Weights of a small GPT-style language model, trained from scratch on English Wikipedia.
Size: width 768, 6 heads of 128, vocabulary 8192.
Each number is 128 + 24 x the weight over its row's rms, rounded and kept within 0 to 255. Layers, rows and columns count from 0. The size above them is the row's rms in percent of the matrix's.

# layer 5 MLP down (transposed), 3072x768, rms 0.0643, rows 2452-2520, columns 528-575
size [ 98 104 101  96  98 107  99 103  99  99 103 101  99 102  97 100 107 100 101 102 101 102  92  90 100  98 101 101 107 103  98  96 105  99 102 101  98 100  99  89  98  96 102 105 102  98  95 103 104  98 102 103 104 103 101  97 100  99  98  99  97  96 106 100  99 101  99 104  99]
[[168 148 113 106 119 114 113 115 142 128 136 109 126 103 155 117 124 120 131 115  97 112 140 150 118 136 121 123 134 108 150 107 130 126 149 150 145  86 150  98 112  98 153  93 102 160 105 148]
 [156 109 165 136  79 124 108 115 126 151 171 140 160 110  98 109 105 128  73 130  78 110 144 146  85 140 133  96  90 160 163 138 126 163 166 105 111 102 111 127 109 107  95 100 110 163 103 153]
 [102 113 157 128 141  99 101 104  97 159 113 150 130 117 138 127 155 114 170 111 134  93 116 118 103 119 111 108 121 115 130 145 121 106 134 141 100 147  99 115 138 123 125 118 131  76  94 133]
 [128 107 122  96 121 145 119 129 145 140  96 128 160 130 152 115 120  85  97 170  92 123 140  96 130 119 151 129 111 140 102 105  99 134 174 153 135 173 164 138 116 132 124 127 150 135  93  83]
 [187 141 108 132 149 115 136 141 124 121 105 130 136  92 108 168 157 131 169 146 104 134 176 158 122 150 104 118 110 106 153 150 152  92  82 128 137 130 109 116  93 120 136 117 166 144 129 119]
 [143 136 116 156 111 113 121 136  93 147  90 108 125 112 105 120 149 101 118  86 104 124 129 160 120 112 115 123 112 149 128 166 156  87 134 137 113 127 114 142 137 189 121 100 128 144 122 112]
 [103 166  98 140 127 130 137 143 114 144 147  79 115 113 140 122 163 130 110 161 157 131 119 156 167 110 110 136 146 157 109  89 114 112 127 153  77 146 136 173 149 112 135 103 148 135 165 138]
 [141 157 171  91  87 132 100 135 136 131  92 100 185 127 154  94 147 131 113 116 108 145 133 106 133 117 136 151 102 115  91 122 116 108 107 115 112 119 121 116 142 135 113 167 172 105 104  96]
 [133 124  79 125 178 126 135 101  77 162 174 137 169 136 141 107 108 119 144  74 157  72 106 125 123 137 124 105 104 120 155  92 137 122 106 134 140 142 151 119  90 145 149 143 139 148 129  84]
 [144  79 109 121 115 107 121  96 166 130 119 157  79 129  94 141 137  93 112 111 116 118  96 159 116 130 138 132 124 130 112 138 163 116 162 139 114 109 179  99 146 126 119 192 176 122 155 128]
 [131 133 103 160  98 129 159 149  94 123 140  88 118  82 104 134 106 171 132 150 138 104 136 121 142 108 132 135 130 117 158 154 103  94 163 141 106 104  96  71 128 162  97 120 152 161 195 141]
 [129 146 130 144  96 128 137 159 119  91 139 148 114 150 112 125  89  91 106 163 168 120 128 153 143 153  95 151 122 118 202  90 156 123 145 111  61 127 113 152 102 116 132  84 133 106 131 124]
 [126  99  83 150 127 108 141 120 162 101 117 153 115 114  85 126 121 119 178  96 129 130 151 125 142 141 127 159 103 171 141 163 101 118 145 160 139 118 133 178 114 109 170 162 171 104 150 137]
 [146  89 124  92 155 100 108 137 109 150 113 102  89  94 137 127 129  95 118 164  70 130  96 132 126 104 104 141  90 105 136 118  96 153 126 100 121 128 120 119  75 167  90 164 132 135 100 165]
 [ 57 127 130 113  91 113 155  97  75 104 134 101 103 126 132 116 124 147 164 174 124 143 114 178 161 167 135 154 134 160 106 150 170 144 106 157 121 129 133 103 144 139 163 160 165 100 166 118]
 [105  87 191 133 121 110 158 120  90 132 117 166 119 152 153 104 127  65 127 131 140 133 114 138 132 108 131 155 156 176 125 155 153  99 112 156 123 164 164 124 143  75 126 151 145 137 137 114]
 [134 146 143 133 150 133 117 135  95 124  90 137 149 140 140 140  72 115  99 118 169  53 165  96 119 139 119 126  90 116 155 132 150 125 144 114 138 154 152 135 156 135 127 162 162 140 124  96]
 [130 102 151 137 131 132 119 175 164 105 141 123 106 152 139 115 129  93 130 149 146  93 130 101 133  96 126 119 128 116 151 134 100 148 113 109 124 123 107 105 136 153  75 111 158 116 116 140]
 [130 147  99 159 124 115 146 161  96 138 133 104 120 148 155 143 133 127  93 129 120 120 161 109 123 112 168 150  99 124 117 123 140 138  96 123 131 172 126  87 156 126 117  87  90 101 150 105]
 [124  96 138 113 116 117  93 134 156 127 160 155 152 150 118 144  90 114  63 172 133 116 143 124 154 119 170 141 184 109 136 140 126 140 114 126 159 177 100 119 137 133 116  99 114 128 134 114]
 [124 158 194 129 121 108 106 118  97 139 137 133 123 117  98 127 151 153 152 117 128 121 112 136 150 155 157 134 154 140  74  99 122 128 143 119 132 120 164  78 134 120 116 108 151  98  88 124]
 [131 143 148 159  68 157 139 124 130 123 128 127 116 104 128 119 115 130 113 115 127 106 130 144 170 121 125 123 190 136 146 159 147 118 184 105 147  72  88 115  97  75 117 121 126 168 116 191]
 [136 153 129 155 119 119 129 114 137 123 127 102 129 136 107 160 138 181 140 139 108 186 133 139 132 119 131 100  84 141 162 110 134 118  92 188 140  91 104 152 134 119  70 126 148 135 115 151]
 [ 98 143 135 142 115 125 116 123 113 134 153 177 159 152 138 119  98  95 164 163 131 151 144 139 139 102 137 141 140 167  93 137  80 146 123 135  89 123 140 148 122 127 125 112 138 121 124 122]
 [119 102 133 168 172 184 139 171 174 156 125  86 116 152 128 125 106 130 131 133 152 128 142 142 125 121 106 139 116 188 111 145 149 117 138 158  70 109 122 109  82 127 167 158 121  89 139 116]
 [ 95 136 161 131 136 128 130 116 113 132 134 115 126 160  74 113 163 135 112 140 141 149 121 127 149 127 128 155 122 114 148 162 136 135 151 111 124 145 117 133 152 103 138 121 127 126 147 151]
 [120 146 151 120  76 118 159 131 130  87 158 163 114  98 152 146 199  96 157  91  86  97 151 126 148 168  91  81 168 108 116 131 158 137 140 166 103 144 170 139 159 147 167 183 163 139 135 131]
 [121 167 126 153 130  57 122  89 112 152 105 132 135 109 148 132 121 134 145 119 132 130 143 109 105 154 104 112 117 152 168 132 145 138 130  79 126 130 121 134 119 140 131 105 171 157 104 163]
 [100  50 150 125 121 140 102 167 137  92 110  92 135 131  83 109 118 117 128 142  89  80  76 108 132 115  89 129 126 138 108 119 115 163 145 128 120 124 117 130 184 114  98 120 106 119 102 127]
 [143 174 122 181  80 111 110 126 126 156 137 138 130 187 124 115 147 153  95 142 121 113  88  87 132 179 190 101 140 150 118 126 106 157 109 127 123 117 128 136 153 137 187 155 152 163 159 106]
 [154  69 118 116 109  73 139 109 134  93 167 124 125 152 122  74  89 128 105 139 120 134 119  96 146 148 102 111  68 118 138 141  91  75 112 126 116 142 119 150 163 121 137 126 153 148 157 151]
 [148 122 140  77 119 116 140 111 118 105 145 115 159 108 121 151 125 112 124 120 147 134 115 145 149 132 150 158 188 125 114  96 154 130 149 127 149 119 137 155  80 116 118 118 155 136 120 117]
 [ 72 132 136 130 178 138 138 110 106 149 125  96 104 129 132 177 141 141  96 156 113 152 123 130 158 143 138 157 142  71 136 174 117 143  90 139 141 159  89 144 144 121 144 189 150 136  93 131]
 [120  97 133 163 100 142 111 142 132  96 148 158 158 118 103 157 187 112  87 109 142  97 121 120 116 142 129 103 133 116 128 135 139  76 108 152 129 127 131 124 127 141 128 110  94 165 102 135]
 [182  97 168 138 100  99 142 112  97 100 161 118  85 171 131  95 124 139 127 116 154 152 132 135 111 131 110 131 108 122 136 159 128 136 173 111 144 117 123 120 103 122 113 155 114 153 119 131]
 [153 118 135 163  92 147 131 102 104 125 124 165  69 153 154 110 149 143 132 109 141 148 126 119 147 117 121 118 158 115 142 144 114 101 137  73 140 119 136 138 196 129 126 140 153 116 129  93]
 [145 139 101 141 111 158 126 109 117 160 136 135 104 162 133 168 126 133 142 106 101  97  95 125 139 116 143 116 141 158 130 170 159 135 157 160 120 123 107 193 124 136 175  85 125 128 137  93]
 [135 156 133 153 110 130 111 142 136 122 132  82  98 129 121 157 129 122 102 149 139 116 118 147 128 131  89 128 112 161 130 155 115 140  71 146  87 125 166 117 119 133 108 144  91 187 168  89]
 [161 109 133 106 110 163 106  88 143 129 128  99 120 127 113 131 126 130 132 116 181 153 102 110 116 168 104 140  87 134 137 140 141 141 107 173 116 115 165 137  83 134 115 167 165 162 126 135]
 [139 141 143 145 157  95 124 125 139 145 106 103 119 105 105 176 128 106 144 108 135 103 159 150 173  93 140 120 119 136 116 156 140 128 104 112 158 168 143 118 115  81 137 122 135 120 145 157]
 [141 133 122 132 111 106 144 113 117 134 140 120 136 133 143 149 143 150 111 143 105 114 110 114 117 112 111 147 101 183 122 144 147 173  98 113 119 114 104 123 166 130 142 101  92 148 135 167]
 [ 79 156 120 162 120 137 161 134 125 105 125 124 135 164 112 119  98 141 160  95 153 145 181 124 133 123 121 141 116 126 133 155 167 132  82 126 133  93 117 164 133 128  99 154 119 139 122 129]
 [135 141 111 164 155 151 133 153  94 169 123 128 171 115 128 135 130 156 118 166 145 126 114 146 113 161 119 128 107  73  93 125 127 139 112 119 106 127 120 124 117 136 120 181 101 132  97 133]
 [162 132 114 143 158  89 145 130 156  98 146  95 124 116  97 126 144 133 106 158 175 104 119 164 161 106 109 102 117 103 120 111 134 121 130 101 148  75 134 144 113 151 102 130 152 148  82 122]
 [148 107  96 123 128 152 123 177 155 134 144 125  77 142 142 168 170 104 136 124 156 109 124  88 152 155 135 111 161 139 113 153 150 116 122 133 124 142 114 116 131 138 150  99 132 136 161 129]
 [110 168 123 156 128 121 113 103 129 105  81 137 148 106 139 166 130 136 133 139 147 126  99 131 131 141  96 124  89 146 145 135 122 157 147 147 122 138 134 128 124  91 123 123 120 136 106 114]
 [137 113 121 102 116 166 134 147 148  78 115 152  70 158 125 116 122 113 129 214 133 113 124 134 141 153 166 136  78 108 194 136 129 116 122 125 181 102 112 111 139 106 109 152 129 118 143 112]
 [125 112 175 110  78  94  99  97 132 142 110 148 134 126  97 129 111 133 110 118 152 138 110  90 116 158 149 116 114  83 151 119 149 120 125 117 147 119 179 123 148 112 112 127  70 126 121 114]
 [151 138 128  88 106 111 110  94 111 134 140 117 101 117 155  88 137 122  73  90 166 134 103  78 116 116 168 143 152 103 126 105  87 132 142 126 119 199 154 115 138 133 132 102 147  73 162  65]
 [133 140 153 144 131 183 166 109 183 158 137 117  71 142 114 113  94 130 145 186 106 165 166 135 139 147 129 137 136 107 116 112 126 126  95 130 142 130 170 149 147 147 136 121 100 125 135 161]
 [138 143  98 189 103 111 127 152  87 132 129 144 170 125 154 123 127  99 110 100  99  99 138 112 117 179 107 125  79  93 102 113  90 142 146 127  89 144 139 146 147 177 145 127 115 159 134 150]
 [143 129 152 128 112 150 127 126 139 145 138 136 151 102 149 126 127 200 138 160 115 114 130 145 107 127 111 129  97 135 164 127  91 149 129 151 120 138  90 147 129 113 120 133 115 116 157 137]
 [118 134 123 152 140 126  74  92 101  75 150 178 119 109 118 122 119 128 161 143 134 138 115  90 117 101 109 131 144 140 165 166 163 101 106 106 119 141 152 198 123 129 129 137 155 144 126 125]
 [154 138 105 151 129 153 131 139 127 135 148 132 131 133 122 143 142  91 140 128 157 119  94 146 107  97 141 127 144 165 105 143  84  84 119 130 133 138  96 109 118 136 145 132 140 131  96 195]
 [118  93  91 100 141 135 118 126 114 112 139 135 135 133 113 180  94 117  95 163 142 132 120  88 178 109 149 142 117 145 130 130 102 130 136 144 140 136 162 127 112 178 129 129 124 139 119 123]
 [117 128 102 134 131  82 150 113  97 113 134  92 181 125 122 145 107 115  95 117 133 203 146 146  96 159 168 144 141 127 105 128 122  99 126 123 131 108 109 131 151 129 120 177 154 146 182 160]
 [153 133 153 131 109 111 171 160  96 131  96 136 119  62 113 133 140 129 115  88 104 144 116 123 121 140 147 102 142 184 127 146 140 121 143 162 100 131 154 144 159 109 133 161 134 140 129 142]
 [145 130 100 161 128 123 156 129 137  99 146 130 163 116  79 127 143 105 103 131 117 169 113 146 113 134 146 124 138  94 139 154 177 155 136 149 106 159 138  82 152 162 114 108  86 135 117 133]
 [119 102 132  91 106 140 156 176 166 140 121  88  86 118 125 120 163 142 106  87 148 160 103 136 155 120  95 176 134 117  89 125 139 138  68 108  72 112  90 112 118 112 129 146 182 145 141 140]
 [119 133 124 163 112 105 113 143 130  99 142 112  89 141 106 138  99 149 130 127 157 115 137  98 120 131 149 131 132 106 181 141 145 139 123 164 170 123  77 104 106 125 119 122 108 130 126 165]
 [141 125 123 140 120 132 113 141 131  99 229 112 151 137 106 133 106  96 112 126 126 169 122 130 102 154 169 141 116 122 131 147 111 161 127 119 151 118 117 106 113 119 129 143 144 131 153 142]
 [168 156 137 135  92 162 136  97 101 140 116 100 130 110 114 158 129 102  96 124 112 108 122  97  99 114 116 103 158 133 137  99 163 179 125 126 136 132 159 138 113  91 116 164 102 130 124 164]
 [106 114 105 142 126 124 130 109 142 113 162 120 128 123 116 124 114 156 181 155 115 134 141  81 152 133 122 136  96 160 112 138 152 115 121 115 127  98 129 136  97 127 105 169 129 113 117 161]
 [156 151 195 135 115 112 142 145 157 133  85 118 137 143 120  86 163 136 122 112 143 120 139 134 131 105 118 125 114  80 148 106 154 151 116 120 104 123 138 145 110 147 129 133 151  93 142 142]
 [137 150 149 115 157 130 120 120 148 129 104 115 146  94 126 160 117 129 134 182 108 114 130 132 144 140 145 124  84 102  86  95  74 117 154 150 138 150 127 112 123 114 123 135 113 119 108 141]
 [129 132 138 147 121 146 172 155 121  77 121 108 174 124 143 105 122 162 144 142 158 135 105 159 129 163 102 143  99 105 160 119 119 120 138 105 126 147 120 204 141 118 122 111 173 175 102  82]
 [130 144 127 105 142  99 100  76 118  98 119 100  96 126 136 181 167 128 159 131 105  74 121 111 135 134 136 133 125 147 137 129 119  98  92 117 115 126 121 142  77 109 157 163 144  86 111 102]
 [150 160 140 107 138 119 121 162 126 127 140 199 140 154 116  92 164 160 115 119 115  86 153 130  98 176 148 120 104 178 155 134 122 159 181 182 126 133 126 113 124 162 129 107 125  91 150 158]
 [ 87 138 135  94 169 162 159 125 129 151 153 135 124  95 165 152 130  88 118 128 100 123 150 127 105  85  98  58 160  89 129 140 141 113  77 163 138  93 126  93 162 122 151 146 126 139 116 115]]
# layer 5 MLP up, 3072x768, rms 0.137, rows 2453-2521, columns 528-575
size [110  96  92 101 109 107  97  96 100 102 106  95 104 106 102 110 103 103 102  94 103  92  95 102  95  97 103 105 106 101  91 104  98  99  99  95 103  97  88  99  96 104 101 103  96  93 101 106 103 102 100  99 105 104  92 101 102 101  98 101 102 102 102  98 106 101 105 100  94]
[[138 104 119 106 152 130  93 123 133 112  58 130 147 164 147 132 100 116 109 158 133 144  99 149 145 128 157 131 123 178 144 145 102 121 118 124 145  99 143 130 113 109 159 120 154 117 130 116]
 [ 85 140 160 130 184 145  84 114  95 112  96 127  90 139 111 125 100 139 130 127 114 156 132 103 142 137 135 148 158 110  91 125 145  98 117 149 122 142 125 117 137 126 110 138 158  96 110 115]
 [131 178 137  91 116 106 143 144  97 116  95 125 116 133 136 114 113 163 112 141  85  94  82 147 130 159 104 161  97 117 114 132 125 122 159 112 137 105 130 130 130 101  63 136 125 134 159 153]
 [124 177 144 136  98 143 152 143 146 145 145 126 131 118 105 155 187 107 122 141 103 149 133 128  99 133 144 157 146 106 105 135 105 136 126 147 172 131 120 112 126 153 144 127 154 128 138 129]
 [114 167  94 133 157 133 133 128 144 148 120 104  88 137  96 174 167 153 141  96 141 127 150 129 137 132 114 131 108 148 164 146 139 119 130 148  95 116 108 126 191 161  71 108 117 132 112  92]
 [126 136 138 102 144 112 126 143  99 104 120 136 136 135 164  98 145 146 115 145 115 145 108 194 159 166  95  95  97 120 150 121  98 124  97 124 133 130 131 176 154  75 123 137 114 162 148 104]
 [120  91 139 104 103 109 142 106 128  58 120 102 130 138 136 104 122 120 109 138 169 132 126 154  85  99 129 139 129  90  63  94 121 130 154  78  91 133 129 135  92 113  78 165 188 113  67 124]
 [103 169 152 111 111 112 154 157 166 153 185 134 134 126 130 148 177 144 155 116 142 132  88 116 121 128 121 122 150 118 114 100 114 127  49 130 109 138 133 106 125 110 150  89 140 156 167 137]
 [111 102 168 123  96 130 176 100 138 119 142 118 123 126 142 115 156 118 158 115  74 143 122 108 104 117  78 108 112 147 136 115 159 123 133 135 104 117  78 143 140 147 133 214 100 137 105  54]
 [107 121 145 108 106 155 127 173 149 110 123 101 113 152 141 162  96 150 112 151 112 128 123 137 128 155 175 133 112 120 122  78 115  85 165 130 115 115 133 156 119 140 124 151 133 177 150 131]
 [110 148 110 183 167 145 102 149 122 155 118 162 119 128 130 120 122 113 101 111 113  84  66 139 133 132 115 174 150 118 185 131 125 159 146 138  93 131 104 127  65 102 131 160 137 124 142 127]
 [ 92 137 110 139 160  93 104 165  77 104 107 147 130 102  98 155 134 181 151 132 148 149  97 116  70 136  90 111 129  94 116 170 136  94 119  94 149 129 132 128 124 140 148  96 162  92 168 169]
 [136 128 119 113 144 112  89 120 172  58 131 164  88 113 124 118 167  69 156 151 104 124 102 128 147 151 113 150 131 131 122 158 102 121 151 144 132 169 150 111 118 132 108 147 159 125 147 133]
 [151  81 106 120 102 144 110  83 137 102 134 153 116 132 156 147 146 137 165 111 101 137 130 140 127 129 151 125 117 173 102 115 148 136 145 110 136 134 123 110 121 172 119 119 142  72 135 114]
 [ 79 115 161 144 135  91 121 135 114 152 138 100 134 113  88 137 160 133 137 150 157 163 157 135 133 130 122 151 135  94 128 114 131 116 154 163 155 162 120  99 128  95 150 122 160 106 108  96]
 [114 143 149 105 132 143 152 152 127 147 160 178 157 138 101 129 122 156  87 139 117 101 137 173 143 132 141 170 126 143 150 103 135 123  89 146 123 173  88 111  70 109 118 121 108 100 159 126]
 [116 120 119 150 120 133 165 147 148 111 113 125 133 145 127  98 159  68  86 106 125  98  94 101 119 164 101  83 101  90 121 154 117 137  99 107 108 130 129 107  91 148 149 112 132 134 144 170]
 [146 191 109 131 150 118 103 100  97 126 121 119 123 134 145 166 161 122 128 141  76 138 168 140 156 155 137 120 117 112 119 102 141 136 114 105 114 123 119 138 149  72 112 180 140 134 108 157]
 [156 129 178 110 121  96 112 179 148 116 127  96  98 122 127 179 115 152 112 142  85 178 114  85 105  98  94 165 116 161 110 158 150 103 163 133 129 100 125 107 107 102 138 100 176 139  89 179]
 [136 110 112 123 141 147 118 105 149 117 146 148 134 147 147 156 176 107 148 123 135 101 121  97 146 100  79  84 180 148 157 165 123 159 144 114 110 149 127 161 170 168 152 123 134 119 147 161]
 [ 93  91 142  82  93 142 109 127 131 106 149 121 107 108  89 156 108 147 129 127 151 127 152 145 124 139 126 119 130 106 130 134 164 132  99 110 132 152 140 114 121  86 135 159 105 181 112 115]
 [156 145 121 136 157 136 113 164 124 112 157 148 124  89  95  85 121 101 146 140 131 107 122 113 118 114 191 144 162 168 116 151 125 165 115 151 171 120 126 124 123  97  90 107 169 125 140 131]
 [123 193 128 106 114 114 151 123 131 174 144  87 114 120  93 143  70 122 123 121 152 117 121 150 125 128 107 156  93 127 138 150 127 137 104 102 112 183 132 124 131 137 125 152 104 106 148 122]
 [137 122 170 121 144 164  83 101 113 146 170 171 139 153 107 113 124 150 100 124 170 120 191 134 140 127 128 127 152 156 145 121 165  95 149 145  82 148  79 126 111 166 134 168 116 107 142 129]
 [123 141 143 141 149 103 103 115  97 129 132 123 136 142 187 131 150 104 117 184 157 134 144 144 127 148 111 119 118 192 134 117 107 147  89 134 141 119 141 110 159 139 125 172 143 133 119 106]
 [111 154 174 112  96 125 144 132 104 126 133 113 139 116 107 160 157 161 116 152 124 137 119 121 127 132 180 113 139  94 153 133 163 157 110 138 124 135 143 160 109 134 166  98  89 123  92 150]
 [144 150 128 145 138  83 164 115  99 120 143 158 140 116 119 170 166 171 152 147 115 132  67 145 125 129 113 120 130 130 154 105 144 134 108  95 114 115 132  74 117 152 124 123 137 156 133 144]
 [118 124 135 104 144 145 185 129 140 155 140 141 124 135 142 105 106 125  85 121 142  94  81 185  87  89 118  84 139 120  98  75 144 139 104 109  87  74 136 101 128 106 119 140 106  82 118 126]
 [154 189 126 177 119 128 117 129 109 151 130 142  86 166 117  91 157 156 139 143 122 125 153 101 123 105 132 128 155  93 156 171  91 156 135 124 132 114 114 146 151 113 136  97  87  76 160 135]
 [108 133 152 128 120 149 125 164 125 126 133 148 136 136  95  88 134 118 134 133  98 124 131 135 143  95 104 125  95 153 122 147 139 142 101 135 140 120 165 136 123 162 139 113 159 111 112 177]
 [101  91 144 107 138 137 127 117 112 102 140 141 105 139 115 109 159 130 107 146 152 120 149 150 101 161 146 100 127 112 124 104 151 109 128 169 163 172 114 126  62 147 139 139 155 128 120 104]
 [134 172 132  85 148 143  91  88 138 158  99 140  84 132 165  86 131 149  99 129 128 122 135 111 107 135 187 118 122 144 113 107 124 124 157 138 121 108 115 153 145 168 136 130 117 113 119 133]
 [145 124 119  96  98 154 139 135 159 132 162 159  92 124 128 136 131  94  90 143 158 131 173 129 122 120 168 151 149 122 162 167 152 120  70  49 139 164 155 144 153 106 148 175 105 130 144 149]
 [144 146 126 123 140 138 141 128 105 179  96 152 164 107 130 114 139 154 152 150 100 158 205 112 120 162 101 154 125 140 111 116 116 119 143 111 101 121 115 134 154 141 139 120 117  97 126 123]
 [121 110 121 102 147 117 164 138 110 118 125 127 141 152 150  67 116 109 136 121 110 135 140 127 136 136 148 155 124 157 172 111 110 153 123 140 124 106 128  87 124 153 106 118 106 137 102 107]
 [145 129 125 135 101 159 144 160 147 138 130 135 145 140 130 101 170 146 160  95  85 129 129 119 149 167 152 122 161  82 159 100 130  82 176 107 154 136 172 124 113 168 172 151 156 117 143 106]
 [164 153 109 129 127 134 129 156 117 136 123 122  89 124 117 113 122 121 131 138 110 132 175  69 103  98 112 128 127 112 110  95 111 108 112 133  93  83 124  97  71 153 100 138 107 126 129  80]
 [197 110 124 130 168 162 129 135 128 153 130 160 148 136 126 110 137 129  94 165 115 149  82  92 113  99 123 109 194 109  78 109 134 118 130 115 133  91 166 125 142 123 160 102 151 145 125 140]
 [ 82 103 100 130 142 113  80 110  85 132 155 154 177 191 111 135 106 167 192 118 123 146  97  96  88 119 157 140 156 129  99 136 122 143 137  98  90 163 104 104 128  93  93 141 165 115 150 148]
 [124 191 128 126 110 105 109 144 155 130 126 118 110 111 118 135 134 156 108 117 125 110 170 118 158  93 175 156 155 119 111 119 115 140 121 145  72 181 162 142 140 123 153 125  92 139 146 152]
 [189 128 135 135 148 150 162 124  93 111 123 128  89 124 172 147 136 107 178 157 132  60 124 149 153 114 117 175 147 125 163 181 150 170  95 113 118 107 128 124 144 100 127 116 146 156 130  97]
 [130  95  87  61 149 123 131 136 121 126 102 141 134 105 143 151  98 138 131 115 113 119 173 147 129 116 151 133 151 145 164 148 164 122 171 109 130 103 113 116 159 151 131 102  68 118 105 123]
 [154 123 141 148 144 127 140 116 160 173  92 126 113 149 113 170 119 174 158  97 121 101 136  72 135 123 128 134 132 152  68 120 143 112 168 144 138 142 137 135 164 156 106  92  93 193 133  61]
 [135 122 125 120 160 138 140 168 104 161 129 158 128 126 128 130  97 118 121 139 123 163 155 148 124 152 130 165 148 138 125  95 102 106 127 118 123  99 135  73 155 108 138 136 128 118 135 138]
 [111 120 105 158 114 118 174  96 121 121 103 139 161  97 134  72  99 125 109  98 173 124 103 136 124 161 153 123  99 113 140 145  68 126 132 129 125 126  91 130 111 137 114 172 157 148 151  82]
 [149 152 155 154 139  91 160  85 131 122 143 122  65  69  74 157 141 157 141 101 102 104 117 156 124 156 147 180 118 133 131 145 121 117 133 136 121 132 105  88 121 140 155  96 157 154 154 101]
 [109 123 142 157 129 130 156 136  78 177 156 141 150 143 165 112 149 170 122  95 170  88 138 194 137 115 142 106 145 188 126 139 114 147 136 124 130 116  74 128 125  88 163 119 152 152 138 123]
 [120 132 123 122 135 124 142 101  83 141 127  98 132 121 106 135  98 149 116 116 124 153  86 125 121 128 146 150  83 102 168 120 117 113  82 128  81 172 159  99 136 111 123 141 128 137 164  86]
 [134  95 166 146 133 115 136 110 132 173  95 140 144 139 165 146 123 123 111 138 136  82 114 117 150 123 126 127 159 136 152 138 105 188 121 110 110  97 148 152 135 104 151 111 121 153 141 118]
 [202 155  83 145 114 128 103 137 166 134 141 131 142  91 149 103 165 121 138 139 119 117 149 144 138 127 157 130 138  91 150 115 150  86 134 127 124 101 146 121 107 132 135 169 123 127 144 142]
 [ 98 108 124 144 147 153 100 168  84 130 122 155 126 112 124 137 104 150 138 106 156  93 115 133  89 132  99 161 147  77 119 145 103 118 152 140  91 125 150 154 128 121 166  84 117 116 114 113]
 [126 122 116 174 156  81 115 154 121 118 140 132 142  98 176 129  92 110 122 154 114 104 138 122 136 123 141 122 135 127  90 146 166  92 162  90 127 111 143 130  93 115 139 137 134 122 172 134]
 [166 157 122 116 136 162 123 104 122 117 159 151 157 159 132 173 119  62 151 105 168 115 109 151 137 146 160 116 160  92 126  90 122 117 129 107 130 137  99 171 140  88 113  93 159 107 128 176]
 [125 144 158 102 104 136 114 103 149 143 150 120 125 132 158 155 128 110 124 134 157 131  97 106 130 130 107 122 131 155 132 149 128 128 101 178 124 134 139 172 164 103 132 147 118 118 152 143]
 [124 115 164 149 130 133 124 115 145 102 168 118  94 144 137 144  79 118 138 130 129 140 150 105 161 149 167 132 115 126 139 158  83 109 135 150 122 125 157 138 111 104 139 132 148 135 119 146]
 [120 130 107 161 116  95 182 116 125 118 139 122 117  90 168 116 167  99 100 102 131 121 140 110 143  52  83 129  98 128 117 124 172 101 117 115 120  79 173 143 151 151 127 124 118 148 120 102]
 [127 138  95 152 135 104 160 129 178 118 135 123 100 159 128 113 131 142  96 123 135 120 125 144 149 100 178 161 114 141 156 119 174  75 170 154 107 171 109 153 122 142 130 151  91 118 155 125]
 [154  77 139 148 138 132 140 129 179 123 139 137 102 113 124 111 149 137 127 154 105 134 120 164 149 101 152 151 141 138 133 116 152 148  90 131  77 134 112 115 132 111 126 178 185 155 100 107]
 [166 131 125 141 108 173 123 123  68 117 141 133  87 108 145  97 121 137 141 123 141 160 120 154 171 131 165 147 185 124 127 103 174 149 129 140 139 116  95 119 109 111 122 117 133 142 122 127]
 [116 115 118 160 165 125 106 150 141  86 182 143 143 118 157 134 127 108 119 114 136 149 151 119 123 151 178 145 114 135 117 133 117  97 126 153 136 137 118 107 130 136 130 135 124  99 149 137]
 [160 126  99  75 148  77  80 149 106 143 149 114 103 125 130 150 175 135 101 142 134 132 102 104 144 152 130 101 164 133 101 155 127 134  96 122 174 125 154 125 133 128 119 141 108 185 116 155]
 [158 138 100 143 139  69 170 126 115 113 123 109 145 131 148 144 120 144 128 140 128 133 136 105 136 167 116 160  92 183 158 147 112 137  84  85 151  87  96 110 125 103  89 114 130 175 190 124]
 [119 102 129 151 138 112 134 144 154 119 142 140 159 138 124 125 128 151 165 142 121  90 158 133 110 119 126 100 144 118 140 154 145  96 153 114 120 114  96 146 123 157 133 133 146  88 143 125]
 [163 125 101 111 159 110 155 152 103  82 126 160 100 120 137 106 101 133  95 123 127 118 112 110 130 112 108 100 143 153 116  98 169 116 119 115 121 142 127 148 124  95 130 109 152 152 135 104]
 [155 128 147 148 109 152 142 179 112 113 100 127 117  94 128  49 133 151 137 123 174 135 119 107 111 114 101 129 117 114 117 137 109  87 126 104 113 134  74 155 113 120  88  72 141 116 173 100]
 [ 70 152 108 134 101 108  83  90 155 134  92 128 101 125 138 154 129 116 138 118 146 114 127 141 120 126 151 145 112 208 143 191 120 157 128 117 111 123 103 114  97 125 124 168 138 121 105  99]
 [126 102 135 110 112  86 156 154 178 130 154 149 153 136 116 155  93 135 103 123 125 106 115 120 133 142 116 138 161 143 130 118 128 115 171 179 132 123 133 165 110 120 117 122 125 143  91 115]
 [150 137 148 143 136 146 147 138 123 173 130 153  83 136 137 117 142 138  70  97  76  89 109  89 128 130 121  93 133 148 123 136 138 127 137 137 134  70  74 151 164 115 141 135 128 123  93 131]
 [151 113 118 144 139 121 125 101 133 129 111 117 112 107 138 116 128 180 189 142 110 139 116  77 172  99 131  85 144 129 136 121 134 100 153 143 132  97 141 119  88 120  89 118 144 127 161 131]]